From a checkpoint of a small transformer trained on Wikipedia.
Size: 20 layers, 3 heads of 32 (1 for keys and values), MLP 256 SwiGLU, 2.17M parameters.
Architecture: RMSNorm before each block, rotary positions.
Each number is 500 + 25 x the weight over its row's rms, rounded and kept within 0 to 999. Layers, rows and columns count from 0. Numbers have three digits each. The size before them is the row's rms in percent of the matrix's.

# layer 16 MLP gate, 256x96, rms 0.301, rows 111-133, columns 0-95
104:510501500538509473507540500498474526550539462507467501493478494509491471513472498506505507492545541444531539480499444473521477511502490488536464508517458486485479510522549500499528507503463492456445488495484537484500501533490527524508504483507497514474453525484518473513527503509452473480
093:508517505476550540532512465482464506517507527465486480506482474503533465464484491545504458501511515477515494492520528432520541532488502527456450482451543459501485531464498509507502527518475460488536502492501531522499493502508502548499506512511518482547487497496496524508481475519481505478
104:540483475484492488494555515540528447473503548495486483517532507508525472495504526505450513518485502460503482491544479493462465500485497521503474499490431571504511477474484532491536535491482514481515521475532531514516528516519543459485517490523469500498506500514515508507514486502483538501
102:512495486476457505510487452475497512434490492521490481564496446449501470518543512499514489501516524487516483514477514533546502497516512479518503505502489527490512522530515471512471485509486531519497500491509529517494547476465500462477495501527474523466488500580484497469459500503513487541
093:551454513469459538516506499465464530476492513595509497495504490480475491514477522508529515524527506510502531481500535483482512510466504527523492504512494510476499508500487484464464504557553505492512533475495531487501528520484488493521497470524503478518502557460534466499503477467496504509
102:504495469512500474515486472483473490530476468549496506500458476492478495511503530483463459520495507535494526493522492434490501505469481548498487514508530563487507527525522508515541505498509476477469520503482503500479448541513506503490542548534470504527494519520521466494445507479484541518
105:487500493516491500500511503517501559470505491513510494484475468529511524516547494452502521517499473493556491496496484508500526442548470478489493509505521501567478492507486470511522539516471513459527512522520566492503489509528503498466511469512531500534535499531482546501499526451463521491
101:469530503547538498495538507492493510515503529485526489490486491510511446502529539487465521555521534506523499491545489473535484446468486553472472500500488505541513460524505470458452492527473525492479491449526496450486481499518490502493477492498486516484484510445509504499509483493476487485
097:490511501494487568523504470449497510476526514545524494530469547475497498538493491492477493482471490530503507548550552473508500519483511516522522494497512511524488525540494509461510473492471510464507488475440520509501513486505515490470434512517491498510470472546480496492488540504493485534
110:523519486484497455507488495489483516499492498481471535477494509529544532467447500517509509462511506493532530489525460464516502498509522544498497473515487519501487492517510499434497508464487515538456523507453476526497459554501509541503524510442501496513517483482487478459548504482471493535
104:482454427509470469493475478485539532492539495525508501483473482533512528507486498488504515508482473493512525504534538487486499467500465470511484514476529488540507527478457518487514454447499496486469530455504515522440498512517497505500512540489493515507519473490529528506524560492474476494
094:480473525485486511520467526468478514504457431476489474474493470458502495493522506544503517495491483519493498505508511504515540488515537483507485540529492488503507479490501523495479540495468500485478462488469490484540545507483509534506523477496582485527535486491540514484482545481443478502
098:453498534495536479503508527488506529495525497477478484514461480496528509546497532516512503513511508464495517491535516470494511534481564503494509512530494459528473496504497505503540482479484469528464518516480505556491553529509512484484496484484467530474462497516432510484479494555479545498
098:490476528504482501529505471501485511482500500516512494523500516456543455527525527504535531505516504505503487483545498522508491502506501532510443468495484525469488492467542537563512515504485527455453486461495479494481533491531505507510491458560516500488483474499458486486532549487498452499
105:518475466482513500509507521515471537489494509505470508538485536483473452466566550512472509489512520519531531514530480535472472506525495497527430453541528456462500503525475502504495502485496531465502502531511505495482512494481532516491528541525508493480520521482472499508528530529489526518
100:507532526542534542509492481504508497465514517489487518495497513537478470480503479492500470482506536490529515481519433513471504526510488498477523519497494464540500480480483519498492490445512519486442499501508482514467482528519550491477488550459452525512482481522453561527504495514522483483
113:505524491501508491530519487530568497505513475522448466497492517497487487503508486482441464509499498541488519508514530475446495522493544490500501495507500463500528502498482474455512485483517490526482457488443502475525463507476484490461511495518466491523466503541471522529468546475463481532
096:440529502470511498526506501489515515500503440496479524502543537535495476565541462496511526551532478545516515486537514496523511530503513519496475502501552472500505503525516537530497525513482462541459494491499469486470482500519499491496507487498456488516520472491473481515496529493541521478
107:439509496482501541498534487494461458490473505523497463476554522498527467522500513511482501514537478484491514528528446494470489532477533461559516508507506463499491497496540525496510537516528516511484466528494571494507479515492521498485523462483500494544515499503475473485523524500492524482
091:505513496530463490496532500494540510497522539502438491518474516471489506523490518506489504471481487519528490515501503488500467483522567500521540500509504475489551547534465541470491511479466542509495516498511525501468463539513538536523507512480501497467508522484539479498516506546534471451
101:488535494477550520528489535499512464494520468476450506508521510505495551537516477489437504517556511514541492525461503516466508493480529475499468489481552478450476517513484545481497522530476486503489505513516558496470511504524496486544481505464516485510516481496491513508495547486505502503
101:517535504539530484497515489486508509498493523473497492536506500524496468550473529516476477490489522464511498473546476474489559537515501510438484459510497488490499491472534493438475483488487503544483494512547490528493497500446476485511478499475497493575473529509495529507514520500485524489
101:533508531460487482473539527519516513515503545509534466518494446458511514521509500481500481459484511543473515517479485494522476493517528491530483487472499445476523508506468531489485473477489457474529524523515524491532541516509495475457490503491489497535437472523492507506517531495535524541
# layer 16 MLP up, 256x96, rms 0.312, rows 111-133, columns 0-95
096:502498480482460497487485491504509520491467515490467483485484485500532500529449514529510459488515469486506449471478546479481495473539546499488497488508503532493460453514511508504494523483460488476513422473480523500507502483530510518464562471496496469493469476493507493456544497503538485520
095:481507526539475502561456455504514507504529505529495480473491478506491534493500504483510469517473520510485507499513500540539527515519471466493489498508508507499478484516508491490482493550492496431512512495507510513469528459527500506486454493531465516535512537580513521512473520476500460545
100:499506491486478454509482506489503513511481526521438496521522473524436512518518514487511486506487466477537513474534565543496512502458502508549462509571498470463489509497502490552559494504491474467524507539486489518501503498494497510492505484521493507547504513541497494507511476488477526513
092:526481496516540512445491507482485523455513516489522474473498495429532496508473476477518473473489528498505534508472526531520445502539502488514506508453504479442489481494498509521524503478480519481489515478499513470468535479522429500493515510470543472486525477513486453496488505480512529496
091:500517485485521516504510536506509469483489477512544466505524500483486451518503525523526513539459524509450482533528540497530509488524501524448526464497516508572516459483463494485551488521502538503489507517523467475518527539506521493486530443504479480504506527488508488506497510477542515501
101:477472512484482490490517490513474529449458511512498504514547518500469513469540491540497477493498493509491485451466516552492480453472521466487533471495532487463509564530577499530515511506504484491481486511475500533505504522488487529471524439516502500525477506499515467507495479493512484484
105:539516482520479531460480518515474523571489489518493517510539502458467535494503491499511500451475486493534474470509512518483491567502501493447503492521504529488505494508443497480507485515474524483496479563466459528484516514510508488512524457498527474500518499522512505535487487461539496505
102:518502504531552476477501476468506498502501478527492497547457494519504503504519492482485519457490533447513503498487485556474556465510474489466557506463474503500543515489487514488523508512531528505452524494516490508528536518460507483484544488539486529450498514481513517481497521495492495457
100:521509486486528481501498518479526527528517489519486450510488485489506468449493455521505501480434496516495545530489539489509455502466480494532520474509478524468502456520548520534486446525502486481513490489521464521529492511501485503441541512484483523481476480475550508482475508498515515509
099:475483536475459495520540463492442515494451518472530515487507504486484493472533510549515506537491489495491524577499531511501471529484507510517504519493504510491500535524520471466493494504513482463497508462462532500513500511510497457514517502468513539503507509472462517530534544456510534471
097:518456486491486541493464466498490530470453460516496548501519503486507494500517536511481515459522518445494505502515480522468472485492464496560512494499476493477511538543520507505478485479516531502542464501468462495499492514526480516493477501486496469518541520528493487511500518448433525496
105:504488522492522476535484484489541523480534523484537508529493519537529535528497507492484479514491444511472500507445474500491493521490498503510518487542517488529490505518489555515484508491460439526514519499483496524487485499489500561465496478514468498554509494504513508540488546448552494519
086:512525528513501527482506523494476492481505490529475542541472486508539526505537518456521498531534542462492474523493461444503508484514509468481512470512493513477539456532523494564475509445520477512499533495532464533492499540508518484484504500492485519503476547505480483515488482459516494510
088:528494462478515510502514511484481479542508505519495597529539504461545509472467545487511488519483510501512514528527462510523473527500492486469484467525509488503525534506498479484476505522513515503482484481501504490481452502554555473506476496477490503503477517460457489538471480517492524491
108:484480481476508552519496545528493508528521534500524563541493490533479472515551527478467493524497526499554556506460530529487550528471510485518493533537518471519498480501462517480521496468504496509492529504523476481516494463507515502482477509504511471516519507525454537507521504506492520510
105:529459471499489460494496496471523490516519512528522508511456464506532519527508482502489556514500469502463540495466443545488519475500515513524461505483528514471539490519484523511478487503517503485504461493516484514516512484517476514499475479472504521524481535516540472497493533590479508529
106:514488486479482530496473507464482485476523478496515510488512527479463474489459518521503501495515494487491482482510544520540503500536527505509484508506518502499447458541453452504491541497520502468482546549492530532481457497511527500497502480548501493517533415501509534510498510536511488530
099:507530501484497510513513538505475425477484529519480508505517474470539475457495490448514508515497531478518520511494470497484537476534499499513480460451532471478513495513465485501514457498520488500472498514536470483497472518530512483501488534474463492489508513492446539520531527459495515553
103:537519476491522470433522493516497460498503531469516521500502503444529503495464509444513467462476509527511474450500490492503483475512519515475480543495518488467492467519511539475513520505463514458504498478531506525526501545532516519520474499497527530523497503476539490501524460517467524528
090:524480529497525496483481492488531499488454501507522541494519466506512469483503478509460476530544530517523470492474501511503488488499474486481472495488522522479454523483475476487487513507536514493486491507529472522504552494475540539458417504529453477500478525500488536525480478463542516517
099:513502473490440469490507484491528530502515488493461477525481466501509517525482492491500550498503513514454524517495495515460476480465507481488483507505462562469580539482495515499497527505497490526535476528499478444506490523482530480501502487489474549501527539482510479538476488460487494492
105:490468520521505518499520501548474489482502533519499495514498495467511504564492482492503513516448479498502522474509511471513495536488472449536443516489536495453487475467504523499507453524476511494523538510521505489511504466520507436449529451469519495514520486547507501535492521482503496481
095:495490503522449449494512515497517550451470484501497494548520518498464444511509479483434481493519493527509463454511465508508466511525524487519506492496506478512506492455511452482497525496493507499527500479485484461536573504532468484498483500508477463493483488495498504468494519519540501515
# layer 16 MLP down (transposed), 256x96, rms 0.306, rows 111-132, columns 0-95
095:487496512542519492501550541504504462538497504480518514518482486487488477515532495489488512485501533497467494535530480462518448482529501517502472545507510482478504546485424511482546548487501514516511491490506514477516545532529483499539472480492501508474502524482472477463534468463473511529
096:494512485513495491496501526551541512525493525506457481495479529516518526492509536516517509461499481488514482473532516559509523513459495505505473500538480518576479474501499496530468461441506527483484481510481500535527483519516479473495548477485521449445507484503496466493507465513502485481
105:475521511473490500526486503478507494438531499532516469488510520491467519474505516496495468499478544516505490474523493530443502470494521473493527508505455519534496501532505501486464484503517506551471461474469466500483514495486509520509562474498477472448472482502538515503466460517461548481
094:487486455503531481502524559495501457514503493462462486494510451534531501517518488502477497497504509456501537491495484459483512483503493498495482488548484493561499473509512496489503476498517471482499442532490457439507528517483482545493551517522537500493492537483522528511509469492473486466
093:522472460486478482466487541505522511490488540470502542489481460486489502502472463482476462508478545504500511480493535486531452472491469457494511528518536509487441495450472506492498495471523524482560508474480504515487493554466528465475482506504494491499460469507502495514504483522509531477
103:522477454495449479502512489490464513492529527522496501515460480465488535456490483514542501539484498494484491498492492515534514515448488484503536500485522464493487526520499526523484537487489535534496477469513512529523529454512471533502506522507519538452451473531519503437518474475498477509
107:486452469471495502515538489483487516480500495494513476488502503534513493505491482511552461502482506474525538509514438501526530497459479490544484528474449508489488495518508544481531529457514525472479519491523521512501479530484510545499510502522435456557511486510489483485487499514462504459
099:509485463472492454485463474555509531558535511462543498505498492521511514531493502494467522503518508501468519468507519501511512550480524493564477524500474516518556490497512520522520470500514545505445492495495516480506482489507450475508482522484473516480486492547468489501475472515492524514
101:474504528478462486513489459476496478493523481477519506542501429486488464511507449483456485501476474515498499493483532519507483506473448526480499512537526507509511509544497505510521501518493474540507504501503471534511488518463440494493521555551487535471469491464495511477520481518477531520
104:487476473508493524496523519503498530502520500555475494512508520498527515491490528496494460544496502502472475514474498506583514496501463496505515509450478487530481522515447521502536517476520494483495520478493497443519489518486526498500465476537476461543476474498467477515492450505458451476
100:524487532519499484490468509540482533531498509488481496502508498554473493465543497496509489539491514511475515496501496500501488491476468546472493547511510497534520478485495468519524461515458520442476551513481517494543483502461546490485476465530482500514520464445479482547499458511507506493
101:462524481512452499502497496539534509489528498466535498528507480481434530449556490491484507474521502540488486503566509538508480522530474488472497511504527523489495479492506505488537520497526483513523521497509501522489491467481484502479462521496477470490456531497575505521500468496469500504
088:543487504504490517490532510453473537504553527459490484508466498545463495520513465553511480469516493494545490491474476520475489534513474502500469468466532518489498492491531474461533511530455500508492504510485519500512470495497449536485479493530474493478491478490476515500474500451476449515
092:470491505481455496453496520516484528455525520476522476507503467528488516442512507514523514534502488516506518541470499519528497521502460517552497492528471491500522500525456483519486513510480490495553503506470467521545501552544459522508513476477541534491466519512505483548535496492501504491
103:486486507501519499490486531494469475438512540431505514474474525484496458553521503492485459526440512520439489487497484519492496497472487500495506518508489425460482445539467469480518487485488507518511495501493483489524493490507497497514490508531481488452539488468491483515528491494500491503
095:496464463497537512475509511493490494506518533510488479496514491529534484496487546514460519492526508488484495508537514469486500495471504515535493491556444474524515492468467517516446531445510499483526481497539493501463536482523468467482493488466468461450458536503539514512498485527514489482
104:449535478479462500516548491477466508520481504444480496495528508491486484434479472505482488499517492438537467500520488501532469498533502492503492530485487503503491493581509510478499490475486537510503503515513539523502495515501514470502518492539474495531547504463512483450507506493475534486
101:512530467510465488510477477449482524482497543496487506475514491490525510437458531498493493488535490485537507532465526566493503508502511493530468508509556488485507496507452472482502492497518506492544506566458495546524484494473490466477501471515529506514475475492488529508489527488494536489
104:516499494449484504495513504503502499476493513515472551490463518518524513495492456555499499478461486451489562490495512537502498509497532532487482488513512521442481516499532490471519506477485493500504460529454463476488471512507474509431480490480521521498525466484532523457528519479506533511
092:478521491487570529508480452510484502479521453513487502558491499515504504532457538517495488426476501500450515499484521473475505542455499504533535469491500480492513505498514526489526493496481535490504512545540470487496501506475527529471560481511507502531502493501513528476476518510505511484
101:536507515481533514538449471498501480457497529558514533520456471458545530506502546504508497499520515496511571506509500496510499518517481492490513493534485496521517473502495483523519460481503467486510493483520499501525531515535489456501505481523520508473476510515475478512543420497514490526
097:481450499536525490481482532515543528497494497501487504520499485475493500590503489512498487513484476463513466500500537459486477488511492477452498498476520479500461500488507490498492452541456470510514472479492515518491482506476507546506518482503495467480541455482543535504475495444497534490